config.toml
n_layer = 16
d_model = 160
n_head = 2
n_kv_head = 1
head_dim = 64
d_mlp = 640
vocab_size = 4118
activation = "quick_gelu"
norm = "rmsnorm"
norm_place = "pre"
norm_eps = 1e-05
positions = "rope"
rope_base = 1290.0
rope_fraction = 1.0
qk_norm = true
attn_scale = 0.125
bias = "none"
tie_embeddings = false
parallel_block = false
extras = ["capped logits"]
init = "normal"
init_std_qkv = 0.0472
init_std_o = 0.00834
init_std_up = 0.0472
init_std_down = 0.00834
optimizer = "soap_variant"
lr = 0.00544
beta1 = 0.95
beta2 = 0.95
weight_decay = 0.024
lr_head = 0.00498
warmup_steps = 54
schedule = "wsd"
decay_fraction = 0.909
decay_shape = "pow"
final_lr_fraction = 0.0
batch_tokens = 16384
seq_len = 512
doc_mask = true
train_tokens = 104800000
steps = 6397
dataset = "wikipedia_en"
Each number is 50 + 15 x the weight over its row's rms, rounded and kept within 0 to 99. Layers, rows and columns count from 0. The size before them is the row's rms in percent of the matrix's.

# layer 3 MLP down (transposed), 640x160, rms 0.206, rows 37-123, columns 120-159
108:50 55 43 45 63 21 54 51 64 55 62 64 57 54 48 29 66 59 53 59 73 55 28 42 34 44 33 58 64 22 54 51 68 38 46 28 53 55 31 40
093:52 69 00 33 20 47 56 47 65 58 55 55 38 66 56 38 56 32 25 60 38 91 57 48 68 42 35 34 43 49 56 42 56 59 60 39 46 39 33 39
110:52 57 37 65 69 46 46 29 27 83 70 51 67 32 33 48 42 55 25 58 80 28 57 54 75 61 44 22 20 59 75 68 65 10 43 28 40 55 25 43
099:69 58 49 55 18 60 50 44 49 48 70 57 41 43 49 40 68 08 33 67 70 46 44 49 48 25 63 42 30 50 40 55 79 64 62 42 28 52 36 38
097:70 42 74 52 45 52 53 50 64 63 67 37 58 85 37 61 49 59 45 81 43 38 61 44 55 64 45 34 63 32 39 62 33 48 44 68 44 57 49 33
079:38 73 12 59 77 38 59 37 63 69 61 46 77 53 72 56 41 40 56 15 44 29 49 41 74 49 80 40 64 42 34 73 33 77 69 31 35 50 44 62
106:63 33 57 53 43 34 30 53 62 49 34 55 70 53 28 61 40 68 27 55 75 60 69 28 40 71 40 73 48 49 45 56 43 30 52 22 55 68 45 53
087:44 58 72 67 59 53 39 51 46 70 56 56 56 28 63 58 54 68 64 80 24 29 15 55 43 40 38 50 46 66 51 37 64 52 57 55 29 44 49 40
095:62 57 28 60 48 60 67 68 33 49 63 62 53 76 42 34 58 46 39 46 60 68 34 49 30 42 49 72 62 44 48 35 23 52 63 22 53 17 29 64
096:73 18 55 80 47 72 51 33 57 44 36 50 73 58 64 33 61 21 44 45 26 50 49 42 59 59 82 42 33 68 53 85 60 53 70 59 46 41 33 90
100:52 40 37 47 23 34 56 31 76 47 64 44 37 43 56 54 44 23 49 60 26 60 51 64 81 56 29 63 22 52 75 35 57 53 53 53 68 58 40 54
107:39 33 56 59 36 77 44 51 73 50 58 48 47 67 50 51 46 26 53 43 56 45 61 64 27 30 40 22 83 34 37 77 52 61 53 46 48 30 57 54
096:66 28 36 45 31 42 54 58 40 46 50 64 83 57 46 64 68 37 55 32 50 49 65 56 32 33 59 41 29 51 59 58 38 50 34 20 66 42 34 38
097:71 54 50 65 28 60 34 58 33 26 35 40 58 39 62 56 69 32 29 56 44 99 51 41 46 41 49 46 57 61 21 47 51 52 46 55 40 54 57 46
093:58 38 62 45 26 68 51 39 78 68 64 70 58 29 59 57 75 52 47 57 47 43 48 69 65 30 42 40 64 14 29 66 45 59 29 40 44 48 50 62
096:53 58 28 60 26 66 42 79 53 28 43 71 40 39 55 32 62 46 67 56 60 45 70 60 59 56 48 77 51 61 45 50 75 57 49 57 70 69 57 36
112:59 54 67 39 69 59 56 46 64 65 66 43 32 48 49 49 32 58 44 40 66 75 62 43 34 08 35 51 37 85 22 67 37 61 70 48 70 33 55 62
092:55 83 38 48 42 79 40 62 43 66 16 94 47 45 61 60 61 66 41 67 29 57 48 65 47 69 59 55 56 28 52 57 45 60 39 45 38 37 49 49
094:44 38 49 43 37 53 58 55 34 68 54 35 65 58 62 30 55 45 34 69 52 37 47 33 62 60 49 21 51 65 44 57 41 87 41 51 70 35 51 73
092:48 46 49 43 52 59 35 66 47 55 30 35 23 81 54 36 46 36 52 62 41 60 38 36 45 66 67 40 47 60 80 47 75 39 13 68 57 57 31 44
098:37 63 33 49 46 55 48 50 44 61 46 39 49 48 71 61 68 53 86 75 24 33 38 45 48 48 27 58 33 65 58 85 58 49 45 39 40 60 63 65
106:39 35 42 43 32 43 77 65 31 36 56 51 52 74 49 54 70 49 38 35 69 32 45 50 38 41 49 49 91 36 48 46 33 50 43 43 58 41 43 56
097:37 25 47 60 53 80 34 69 76 39 38 35 49 59 20 36 79 53 42 45 27 65 56 58 48 30 65 44 59 34 31 35 48 66 50 27 34 57 42 49
097:76 67 31 47 45 69 64 42 53 27 25 52 51 37 23 58 53 39 49 63 56 56 77 25 51 44 49 48 47 71 67 62 62 51 36 53 35 45 62 52
101:62 36 48 54 65 71 47 55 39 67 54 53 16 37 40 54 46 69 52 56 46 24 10 45 39 40 43 56 19 56 31 64 73 23 57 56 47 35 57 41
109:70 38 35 63 66 27 61 69 61 55 52 25 68 41 38 36 53 55 50 49 30 33 33 40 39 48 58 38 27 39 71 48 46 56 65 21 64 50 32 70
097:47 34 39 65 27 42 72 51 59 64 35 44 54 23 78 34 51 70 56 35 70 53 61 63 60 47 23 45 30 38 46 85 85 65 40 56 37 28 50 53
100:64 33 60 62 68 43 46 66 67 29 43 50 72 43 37 58 34 49 48 38 30 81 67 43 68 42 43 71 60 48 86 27 52 61 43 50 35 62 32 59
101:42 53 54 44 61 49 63 40 22 47 62 45 39 56 67 23 37 50 35 41 55 85 40 29 40 43 68 56 53 65 67 72 52 43 72 62 41 38 50 81
098:63 75 19 57 65 74 34 37 75 40 40 64 43 22 45 29 65 33 72 50 64 45 80 52 29 36 45 59 69 66 27 53 54 21 62 31 52 46 58 28
097:69 52 43 49 40 61 23 43 79 57 35 54 65 37 57 69 30 46 17 45 20 51 74 45 56 51 59 85 60 66 36 33 55 48 38 48 69 60 37 42
099:37 54 53 45 34 67 45 53 50 88 30 43 53 60 37 60 42 25 56 82 71 48 59 37 50 62 44 28 69 64 56 48 80 58 18 49 46 19 39 32
091:30 61 54 63 06 79 65 38 70 57 39 47 43 46 46 55 62 49 46 74 54 43 48 45 62 56 35 20 58 59 41 48 45 44 28 71 33 38 47 63
101:60 68 74 36 62 32 91 48 38 46 74 70 80 58 37 50 57 37 49 65 52 33 39 48 58 49 50 37 61 53 67 48 14 48 46 51 32 60 70 41
107:64 30 21 61 42 23 57 44 53 64 66 18 67 37 48 44 82 44 63 21 41 40 60 72 45 52 50 66 38 57 45 49 49 38 35 48 59 42 49 38
100:41 58 61 22 63 23 74 46 40 63 46 51 73 60 64 76 31 40 36 47 47 35 45 61 67 82 39 46 62 33 34 55 47 55 77 59 36 61 50 53
103:59 36 37 26 53 30 52 47 47 46 31 68 76 49 32 19 44 52 82 61 34 19 62 55 86 59 47 45 53 67 35 62 39 41 36 49 43 60 70 63
098:48 56 58 63 30 47 29 40 75 66 80 42 63 78 42 31 37 42 43 47 33 59 76 40 39 58 61 45 41 51 54 70 42 76 36 08 47 67 10 69
097:71 80 54 56 72 61 51 36 59 31 43 61 67 48 31 38 33 33 37 45 48 57 86 56 53 57 60 52 54 73 26 62 57 43 56 22 21 62 52 26
101:54 52 63 53 37 76 57 54 44 39 46 54 38 43 56 62 44 36 57 85 50 55 54 40 55 40 33 56 50 61 12 41 50 67 38 45 63 43 49 15
094:64 50 38 54 74 58 44 53 41 46 52 39 80 53 73 57 41 53 54 48 29 65 76 47 31 58 56 38 34 41 53 89 66 49 34 46 14 68 50 25
097:72 70 67 35 54 42 51 25 62 37 63 27 64 41 49 61 47 36 46 36 67 53 57 17 41 30 41 38 87 59 60 46 47 48 63 60 52 45 17 54
093:30 42 53 59 46 46 47 57 76 41 44 60 17 46 51 50 68 15 44 62 59 73 61 41 23 45 57 36 42 45 48 71 70 64 46 29 41 30 24 31
104:20 51 52 73 74 39 51 62 42 47 31 21 41 48 43 47 48 15 65 55 32 39 56 55 45 61 41 19 71 50 51 42 46 34 55 56 56 62 43 48
104:44 57 51 83 52 38 33 20 36 35 39 57 56 40 64 44 78 66 39 40 38 34 52 46 42 58 52 17 64 71 62 44 67 47 42 76 45 47 65 45
106:38 63 52 49 54 73 38 44 46 44 51 41 67 47 31 57 74 44 55 55 39 42 55 39 56 53 40 50 40 70 82 52 41 86 57 56 36 57 54 44
081:58 51 62 60 47 33 45 46 53 61 76 55 27 31 67 51 52 54 16 52 54 70 58 58 27 32 60 11 33 45 54 59 72 37 63 34 74 51 59 51
099:54 67 50 62 56 46 47 86 79 52 43 55 51 36 61 50 64 46 38 58 25 56 47 32 52 36 42 51 63 64 38 62 45 78 40 69 39 76 79 65
094:43 35 48 26 47 68 46 60 62 50 51 51 57 22 45 23 71 65 45 51 85 67 38 51 63 19 41 63 34 18 24 29 44 34 64 45 46 60 53 46
100:52 61 42 56 45 70 83 65 40 61 21 66 45 63 55 45 50 52 16 75 46 53 27 43 57 50 69 28 61 62 30 56 71 39 69 65 65 13 51 38
103:49 59 58 35 58 66 40 70 49 39 58 34 48 32 45 12 70 15 54 50 40 78 64 35 56 47 39 67 65 69 31 40 37 51 54 69 62 48 35 55
089:80 34 63 54 70 67 53 43 67 37 54 41 39 31 43 44 46 35 52 75 31 63 54 36 66 53 45 47 53 80 35 72 49 69 69 28 58 35 66 56
087:99 62 56 62 43 18 43 76 76 50 31 58 63 70 67 70 59 24 32 44 49 35 54 69 29 46 50 54 45 53 46 59 38 64 63 52 68 57 50 26
105:49 18 59 42 46 46 28 65 65 48 32 32 44 67 57 38 43 55 54 24 29 36 52 47 66 42 53 51 58 62 47 45 45 34 69 78 44 58 57 63
098:47 36 72 55 31 73 54 49 53 52 48 66 46 10 46 38 48 40 11 49 52 50 52 59 56 45 48 48 66 57 48 66 35 38 30 53 52 57 64 48
102:49 58 53 52 50 78 51 43 47 75 20 57 74 51 34 66 59 40 27 62 55 33 60 42 37 41 36 60 40 57 67 37 56 46 51 28 25 43 45 21
098:58 55 61 61 60 35 48 48 53 58 40 16 78 49 42 53 47 57 31 61 61 31 61 67 44 56 44 45 30 43 29 35 52 55 72 52 62 55 53 65
106:34 30 57 47 22 70 25 45 60 72 44 57 57 50 51 42 63 86 17 65 61 37 51 57 56 27 53 32 42 34 35 51 83 57 56 65 40 64 59 27
103:46 57 71 42 35 68 40 25 45 45 66 40 73 39 21 29 56 40 31 53 62 45 68 61 56 48 66 60 41 51 30 41 45 33 50 23 55 59 45 47
098:47 54 69 43 59 37 68 30 54 61 46 46 13 47 33 23 51 49 43 41 67 47 15 46 34 65 39 38 43 40 35 25 48 37 57 74 44 64 60 57
098:67 45 54 51 57 63 57 32 41 43 62 51 31 49 64 51 68 47 46 61 28 26 65 38 58 15 38 50 42 68 68 30 57 42 92 78 32 19 44 51
106:75 56 41 70 49 47 66 21 60 56 39 48 43 52 67 11 47 17 65 55 47 33 76 41 53 76 31 34 60 44 54 51 34 42 61 45 35 63 53 58
104:66 23 57 34 44 38 38 54 72 34 39 49 29 34 47 64 52 65 50 71 34 59 53 55 68 67 49 46 47 38 52 09 55 36 29 49 53 61 38 45
105:36 60 64 69 61 73 68 50 40 42 31 69 46 54 57 40 54 56 56 47 66 29 51 39 53 71 14 56 25 42 32 28 34 50 57 29 34 48 52 46
111:69 68 71 79 58 51 35 70 39 50 59 50 26 33 43 45 55 57 71 61 40 25 34 38 45 81 69 51 31 66 38 47 14 69 53 75 35 32 73 51
105:55 42 33 64 39 52 49 39 28 66 54 51 41 44 62 24 55 62 45 39 41 58 50 24 75 58 35 80 41 51 56 44 49 45 21 45 68 27 43 57
084:55 55 66 59 52 58 32 34 60 32 50 50 48 23 34 88 58 53 46 66 47 93 42 35 43 31 72 56 31 64 70 52 61 55 34 78 62 26 37 80
099:20 49 64 59 37 66 55 46 37 75 55 55 46 67 58 40 35 31 61 17 16 42 53 55 57 37 27 60 50 39 58 61 29 54 33 36 27 70 50 58
110:39 59 40 66 54 52 50 45 68 85 52 54 56 29 71 22 51 44 54 57 42 35 30 43 59 38 34 56 65 40 48 46 73 45 61 45 52 62 82 46
089:67 47 65 48 82 70 59 85 55 50 63 48 73 50 28 46 47 37 67 61 42 65 41 60 26 39 30 42 31 87 50 42 45 60 65 40 49 69 42 47
100:56 44 39 56 45 65 53 26 62 65 59 68 56 70 35 74 45 24 63 66 37 70 33 60 43 58 57 41 44 40 61 84 36 34 52 61 54 43 32 54
098:44 57 40 63 59 41 60 66 58 57 41 64 51 77 55 48 65 61 48 59 33 89 38 43 59 47 40 43 51 61 70 60 44 63 54 84 41 39 23 29
107:34 59 67 50 23 47 49 20 39 24 49 35 47 54 47 48 76 36 50 43 24 51 59 54 32 30 40 45 50 37 45 81 50 52 35 26 39 60 61 47
092:38 52 64 69 61 30 63 33 31 31 32 46 39 55 36 58 57 35 17 29 60 85 42 67 33 44 55 76 35 54 44 47 41 51 29 43 41 42 29 57
101:31 43 50 46 54 89 37 60 63 42 35 64 52 54 37 31 82 60 36 70 24 76 56 35 41 37 55 56 82 25 58 65 62 62 58 48 60 51 66 63
092:62 26 61 37 54 44 31 58 22 40 35 40 62 56 49 67 40 55 72 34 60 39 50 65 39 44 63 37 44 06 68 34 49 65 49 42 64 59 60 48
092:28 43 66 36 39 31 46 32 54 40 32 66 66 36 55 79 67 41 14 45 46 29 47 37 63 41 62 44 54 59 70 63 49 52 24 57 63 60 38 76
096:39 20 65 21 47 51 49 31 62 65 42 44 53 39 53 69 42 29 21 40 54 36 32 48 40 34 61 68 27 13 46 48 58 43 41 67 54 55 72 49
106:52 37 46 51 69 58 70 59 66 37 51 39 45 54 69 39 67 27 49 64 46 41 44 36 21 67 76 51 73 64 63 29 58 42 60 59 32 47 30 43
092:58 44 50 55 43 58 33 39 41 67 54 43 38 50 58 52 59 57 58 19 31 55 82 50 56 38 46 31 47 49 56 42 25 74 70 55 45 42 66 31
112:33 44 26 55 66 59 30 61 45 50 60 31 65 52 07 53 23 66 55 28 71 39 64 63 57 74 70 57 52 52 70 52 70 39 57 45 71 41 50 79
094:29 41 59 56 36 25 54 59 41 44 49 50 66 58 54 33 57 70 39 44 53 74 67 48 46 78 38 44 53 57 74 86 74 49 40 55 41 81 51 64
104:42 39 47 33 69 41 60 48 52 47 43 62 62 66 41 71 65 54 34 50 29 80 51 67 25 45 57 37 28 71 52 49 64 38 74 52 44 41 33 38
101:40 61 56 72 57 55 32 66 50 44 69 52 75 37 60 43 55 36 55 49 47 84 67 43 26 22 42 57 61 75 40 65 64 62 67 78 59 70 38 56
114:65 58 35 55 74 43 53 42 51 53 59 51 65 56 36 38 57 56 69 79 41 66 77 79 34 47 60 58 23 67 63 41 66 24 52 44 15 73 52 83
103:50 39 44 39 29 32 54 73 45 67 70 76 46 49 69 69 69 48 61 50 52 73 83 60 69 42 42 34 59 74 50 51 48 40 51 42 51 43 52 44
101:69 42 44 81 72 53 36 61 65 59 50 56 63 52 60 58 49 51 36 83 55 43 56 45 38 77 45 50 51 71 61 60 85 22 46 30 68 68 57 40
# layer 3 MLP up, 640x160, rms 0.227, rows 38-123, columns 120-159
091:38 53 59 27 39 50 54 47 41 45 43 54 33 47 27 24 53 69 48 41 79 62 34 49 64 94 46 74 74 24 68 57 44 55 68 40 06 54 52 39
123:32 88 74 49 27 42 45 60 74 46 65 57 49 45 39 32 32 55 58 60 56 39 52 35 51 55 30 61 76 58 61 59 68 59 41 52 36 52 28 60
101:57 55 37 50 23 52 32 64 36 50 43 60 53 49 29 55 51 57 50 48 51 32 38 50 65 41 66 52 59 32 06 45 62 52 34 45 54 33 20 39
106:51 34 56 62 44 50 46 57 50 44 44 36 22 73 48 53 68 51 35 45 43 59 28 66 57 49 35 66 39 39 46 33 36 75 25 69 65 22 46 48
081:75 57 26 27 63 22 55 35 81 48 43 76 70 33 46 55 82 61 45 32 27 54 41 54 64 09 50 31 44 44 44 49 58 18 57 36 62 45 65 49
103:27 68 54 56 53 38 24 67 66 71 40 45 63 33 37 78 22 56 66 58 45 32 52 62 36 66 29 80 43 41 49 47 69 68 32 43 41 54 54 70
089:37 40 49 67 54 39 48 24 48 67 53 58 37 64 52 64 71 37 35 43 47 44 26 33 81 25 49 51 29 44 69 49 39 62 79 35 65 56 42 45
099:21 24 48 86 45 26 43 54 79 59 55 40 47 19 52 63 24 63 70 53 49 42 40 20 71 36 37 28 45 84 78 19 16 38 41 34 31 71 43 50
097:37 30 40 41 44 62 38 54 23 44 47 46 28 09 50 34 41 48 37 42 42 42 40 46 40 83 35 59 52 54 47 62 47 43 56 64 63 23 40 59
097:78 74 36 49 66 43 59 46 51 36 38 52 23 60 39 54 53 61 49 36 61 38 44 72 63 65 50 57 67 66 52 49 55 32 28 78 66 41 46 65
113:58 61 73 54 32 54 64 45 45 69 57 45 39 56 42 77 48 72 65 35 70 28 74 43 36 49 70 65 75 50 23 52 57 75 70 66 24 58 63 51
095:50 49 31 52 65 50 44 47 13 51 57 56 52 34 44 45 55 55 26 34 76 58 51 71 57 32 48 28 41 68 46 44 62 62 32 48 41 53 48 54
099:41 58 70 27 55 72 63 41 41 21 41 43 57 73 48 57 56 40 46 63 60 36 71 41 32 52 62 47 54 55 49 38 48 42 58 77 37 29 69 50
097:14 61 36 39 43 52 49 61 57 39 80 44 58 26 37 35 19 82 49 66 66 27 42 42 42 36 52 56 62 30 49 56 56 34 41 43 47 72 46 48
099:40 49 71 44 55 33 88 57 71 70 46 52 18 41 43 40 44 53 56 30 36 47 53 46 59 59 42 50 68 64 49 76 38 52 22 74 54 52 41 65
108:34 60 38 47 44 45 59 40 28 73 76 26 45 48 51 60 09 66 66 60 33 52 52 42 70 50 61 61 26 47 49 56 50 53 63 15 54 29 41 50
088:44 51 48 51 63 55 47 56 45 38 54 71 51 52 33 42 50 65 42 39 85 52 44 44 64 27 62 40 21 24 41 48 20 46 27 43 51 33 69 20
120:39 49 50 53 61 52 60 28 25 38 43 49 48 53 78 56 52 56 53 35 58 63 72 51 52 39 50 58 31 61 38 43 47 74 72 61 39 80 45 88
107:57 64 38 35 71 77 60 28 41 59 66 16 36 52 68 58 47 44 62 48 29 66 69 52 16 60 39 65 30 68 33 57 53 78 44 65 83 29 25 56
111:37 30 43 50 61 66 64 64 46 41 67 65 63 49 59 40 42 48 46 47 54 40 52 53 58 26 52 48 30 65 86 52 57 52 53 63 53 85 42 43
097:49 72 55 50 71 55 49 77 31 36 59 57 45 36 77 48 45 46 59 30 47 49 40 52 56 41 41 66 72 41 34 53 51 61 70 44 51 42 64 49
112:37 71 43 40 57 29 66 35 49 44 58 45 70 47 76 46 65 62 40 55 37 53 68 70 35 59 56 43 45 48 78 65 30 74 47 69 44 52 42 64
101:82 22 48 56 37 34 24 61 65 72 53 45 56 48 30 60 57 41 49 60 84 64 75 47 30 68 49 64 40 31 31 54 58 87 39 57 57 77 42 49
087:56 21 61 47 86 51 56 50 34 39 09 42 60 58 54 38 33 69 40 35 46 67 14 41 66 39 34 67 26 43 47 59 28 63 72 61 58 50 70 33
106:25 52 68 55 60 52 39 33 69 44 60 38 41 30 33 58 71 60 33 35 53 55 80 62 47 65 67 44 26 28 42 81 33 64 32 54 45 65 45 63
095:09 54 66 43 36 46 47 61 37 45 36 58 42 65 08 78 73 47 59 59 49 66 57 34 53 49 86 59 49 21 39 71 68 53 70 40 28 18 27 36
096:36 48 48 41 13 30 55 55 38 51 35 42 20 48 68 66 38 33 47 45 26 53 40 39 55 61 36 37 63 71 76 75 41 69 70 45 18 45 55 36
108:54 60 40 47 35 40 43 51 34 39 62 29 41 58 60 47 36 53 57 54 36 27 66 40 47 35 60 39 26 67 42 34 54 66 46 62 60 65 53 99
096:63 70 60 67 27 46 55 18 55 42 49 57 61 43 54 25 42 41 53 67 48 41 70 63 57 65 43 52 62 56 71 52 24 27 58 53 41 42 44 59
102:40 49 56 41 29 58 66 38 50 37 70 22 34 64 40 43 91 60 57 35 54 48 50 45 40 54 50 45 57 59 39 47 09 20 61 30 42 24 47 60
094:46 34 38 43 51 13 55 42 52 34 26 53 60 70 60 40 63 48 57 39 48 62 49 54 46 60 30 57 75 48 62 29 33 30 72 58 13 72 74 73
096:75 57 43 38 70 37 44 61 58 45 54 44 49 42 69 43 56 55 37 41 86 46 58 59 56 25 72 56 60 19 44 57 54 43 64 52 48 54 78 84
111:42 54 72 54 54 51 49 50 42 70 71 57 32 46 67 46 25 40 63 35 52 60 33 31 59 42 40 42 79 40 43 29 69 34 45 48 49 29 76 55
108:65 55 38 43 32 24 57 60 49 43 65 25 44 41 59 44 28 44 87 47 42 61 72 78 73 63 53 42 43 74 53 55 25 39 44 59 48 71 39 47
097:59 46 63 54 54 33 44 55 54 62 66 62 15 45 61 79 62 66 60 32 48 54 44 47 57 58 39 71 45 34 52 38 51 27 63 40 53 51 44 64
108:43 91 73 47 60 35 45 29 63 28 40 43 29 63 34 63 43 45 63 63 66 65 28 54 38 35 67 70 79 70 42 62 44 59 20 69 61 60 46 47
100:41 55 54 42 57 48 32 27 56 45 74 71 19 54 37 70 79 56 48 54 56 52 56 60 37 42 47 64 28 42 34 46 54 43 45 54 69 58 47 42
107:46 38 60 49 65 60 22 61 59 44 68 57 33 47 41 40 29 57 54 29 67 48 61 49 33 27 65 66 37 63 47 66 53 44 45 54 44 58 37 25
108:53 34 49 69 27 34 32 27 42 43 69 13 59 57 34 58 52 24 52 62 46 38 57 45 35 45 50 52 43 42 52 73 82 71 57 34 28 60 39 52
098:42 53 25 35 50 50 76 52 55 27 38 36 63 51 42 48 21 76 60 66 56 64 49 59 26 21 61 68 49 24 45 38 54 46 30 60 51 23 74 46
097:41 94 66 08 40 37 56 53 70 29 61 56 72 48 50 66 44 45 65 39 74 38 31 58 55 50 24 39 52 39 55 66 52 63 46 74 65 27 46 58
099:48 45 64 58 55 41 79 53 44 58 64 44 50 65 58 32 51 73 41 72 69 45 68 54 40 42 53 69 66 54 52 63 27 43 57 51 72 48 48 46
097:55 54 60 52 49 46 62 70 47 56 76 56 67 62 44 41 44 22 73 48 55 17 61 41 72 67 51 60 39 59 56 59 27 18 48 53 42 73 51 73
096:26 54 30 61 53 56 41 38 48 48 43 61 43 44 43 52 51 58 71 56 44 38 59 59 38 46 56 33 54 38 33 80 34 77 51 48 41 70 47 52
094:30 49 54 61 39 71 62 36 30 50 39 31 57 43 36 38 42 56 82 33 77 28 39 73 38 69 48 48 39 62 68 48 49 54 66 65 31 77 47 60
071:12 58 57 53 57 29 50 47 50 99 54 69 43 28 54 61 28 40 53 49 77 22 54 75 48 65 25 77 52 35 36 37 48 61 27 50 56 52 24 55
119:44 35 46 13 52 48 63 38 34 31 70 76 94 73 61 62 24 40 63 65 52 41 46 44 17 41 46 43 51 88 38 33 18 49 40 49 23 51 58 27
098:23 24 16 34 20 43 66 58 84 44 59 58 51 62 62 62 44 45 63 67 31 65 38 45 65 51 61 54 46 36 60 41 28 74 43 36 57 44 38 24
093:56 62 48 47 30 32 56 51 60 44 77 47 52 36 72 45 66 50 38 59 67 52 58 56 22 44 36 37 41 57 73 38 47 77 51 40 64 56 59 68
113:48 52 46 40 58 21 88 48 77 60 68 37 69 60 73 66 55 50 51 26 64 46 30 40 49 35 42 59 66 41 66 54 53 55 29 38 39 38 54 43
096:22 38 67 59 60 24 61 33 38 29 52 48 86 21 54 46 51 74 59 63 50 50 51 41 27 33 51 13 53 49 47 48 22 40 65 34 46 31 55 40
089:41 73 70 56 45 44 66 57 34 56 70 47 52 44 65 42 20 18 48 38 30 49 38 72 40 53 40 56 58 32 33 50 30 74 54 60 59 38 21 54
103:41 39 57 54 32 29 45 44 47 80 19 56 57 51 49 57 48 69 76 55 49 40 66 29 70 44 41 64 21 56 33 42 57 72 50 47 61 46 88 46
094:52 53 48 42 24 43 59 36 40 51 37 79 29 57 57 45 39 79 54 21 38 67 51 63 48 44 20 38 43 64 73 61 46 30 60 38 44 52 64 65
093:62 44 53 72 15 74 48 33 57 56 12 45 42 42 46 62 58 62 51 41 71 30 48 21 54 49 55 69 26 28 74 38 31 65 49 33 53 40 35 58
100:69 21 35 29 70 68 57 62 61 71 77 49 54 43 30 56 53 58 68 53 76 81 20 53 45 01 51 54 36 56 52 66 37 61 35 52 54 78 61 57
111:57 81 62 57 58 44 68 58 49 66 68 54 65 32 36 48 71 35 58 40 47 34 41 54 50 63 38 38 59 74 47 47 69 30 80 56 40 59 56 59
112:61 41 49 47 65 38 64 40 63 52 76 51 44 25 60 64 41 50 49 34 24 41 53 60 70 88 39 44 66 32 27 42 49 69 53 51 55 24 64 75
083:53 43 71 61 41 34 51 18 60 53 56 63 01 52 37 60 72 50 29 51 44 57 40 26 37 40 50 56 26 72 51 60 76 48 49 72 31 73 61 48
087:56 76 51 28 57 44 55 46 41 41 33 51 42 56 49 59 48 36 38 32 42 19 37 52 58 19 34 45 32 50 45 45 31 20 50 56 64 34 28 50
106:26 27 73 28 49 80 25 47 44 60 54 49 47 62 58 27 53 49 46 50 99 37 61 44 52 59 66 43 39 48 41 58 33 85 42 47 46 59 50 34
104:38 23 61 31 33 57 52 37 41 32 50 35 53 56 22 52 63 51 79 50 57 52 59 74 59 64 59 59 54 31 50 50 44 44 58 34 29 49 55 34
095:59 53 65 51 36 77 57 43 55 57 55 61 34 24 67 71 40 43 44 26 34 61 49 50 55 36 35 87 50 71 49 72 27 51 44 66 47 64 67 76
107:39 37 16 63 49 64 47 46 28 64 40 20 39 58 36 51 57 82 41 57 35 54 51 45 44 53 52 47 46 40 74 64 47 47 87 53 92 67 41 55
104:59 81 59 44 35 63 61 29 42 66 68 42 46 59 59 50 34 85 40 67 52 42 51 51 80 56 66 46 22 38 48 51 17 58 46 64 49 44 82 35
087:65 42 32 39 44 55 56 32 41 34 50 48 54 53 35 52 62 51 46 82 69 34 42 36 25 32 54 62 64 14 58 55 38 38 45 73 59 65 77 93
088:42 42 47 40 44 50 51 64 26 27 53 50 47 41 53 82 29 35 61 36 39 65 46 46 43 64 30 43 35 40 46 42 60 73 68 57 28 34 36 41
113:27 50 32 41 68 41 46 67 26 37 68 49 67 43 53 17 46 38 79 65 45 21 75 58 38 39 43 38 42 26 34 61 69 59 34 35 39 35 44 44
091:61 50 35 51 65 49 40 57 83 63 57 46 47 45 59 47 34 58 55 40 33 11 21 56 14 38 32 59 61 42 46 29 69 43 72 51 56 39 33 60
129:53 33 43 45 75 55 52 39 59 49 54 61 47 61 31 60 62 50 65 51 48 63 43 85 60 58 61 58 61 39 74 78 18 25 36 70 40 31 47 63
097:60 63 30 25 52 48 57 54 65 45 58 62 62 43 59 22 57 38 63 48 66 35 47 67 73 66 41 49 82 60 77 52 70 45 28 57 40 39 33 49
108:73 51 30 53 62 70 49 44 73 57 56 27 51 58 33 38 68 71 65 56 46 37 40 47 37 38 56 62 47 71 45 16 43 40 55 41 45 51 66 33
089:43 31 64 43 57 18 70 58 28 83 39 30 35 66 26 14 39 23 75 47 28 42 89 33 53 39 59 34 65 44 50 53 65 54 54 37 37 48 79 67
108:44 50 65 62 45 65 64 49 57 52 63 38 21 58 19 64 64 71 65 36 55 59 37 68 68 38 41 42 46 56 61 44 49 66 42 62 49 52 57 55
081:50 41 31 41 63 55 74 19 38 50 36 55 39 44 57 45 81 48 77 29 46 56 44 68 64 30 37 48 46 66 60 56 36 55 52 64 33 37 63 25
098:42 58 28 52 61 40 64 27 33 47 54 31 45 18 24 74 38 49 56 42 44 60 17 41 41 36 35 52 55 79 28 59 32 74 49 38 53 34 51 49
101:27 60 61 52 33 41 36 59 46 41 27 21 60 61 55 62 43 40 52 47 62 41 68 72 85 87 81 43 52 50 28 46 59 35 61 54 16 49 27 69
104:57 48 48 46 63 52 83 48 47 35 45 52 75 48 52 24 42 59 39 37 52 38 59 57 42 41 48 49 52 35 52 55 75 80 61 52 66 79 57 61
086:46 73 55 40 61 58 66 41 50 47 42 46 64 70 25 57 33 37 47 46 46 25 53 29 47 39 59 59 46 21 30 48 38 47 29 66 53 19 53 22
107:23 68 52 43 66 72 48 63 34 64 45 50 40 69 57 72 51 63 56 51 61 68 62 47 41 48 31 66 44 38 31 39 57 36 17 66 57 39 31 37
097:54 31 75 63 41 54 65 62 26 45 50 47 43 71 60 42 33 37 65 43 48 54 48 60 37 23 63 93 20 63 61 44 50 37 44 67 76 49 51 76
101:49 57 81 39 42 53 38 63 35 41 64 44 53 50 41 70 41 60 38 64 34 47 56 68 61 49 30 62 15 64 68 49 49 54 43 23 40 75 36 27
106:47 35 76 45 08 42 45 35 45 43 48 51 37 43 63 24 21 46 64 55 37 72 49 43 41 43 37 42 23 43 54 69 60 69 42 40 49 57 56 80
115:32 59 37 42 62 77 49 58 52 63 42 35 56 77 65 61 68 47 31 23 45 57 66 60 46 76 45 60 40 62 69 42 38 27 34 50 76 48 55 47
109:68 51 44 53 35 45 38 70 54 26 59 53 38 73 32 89 46 42 35 68 54 42 73 67 65 58 17 62 24 39 24 59 28 42 57 40 56 39 42 31
093:59 11 38 42 45 64 79 40 26 33 52 71 57 56 45 42 60 57 87 37 38 66 84 71 60 62 71 24 35 37 53 75 42 31 81 66 62 61 39 45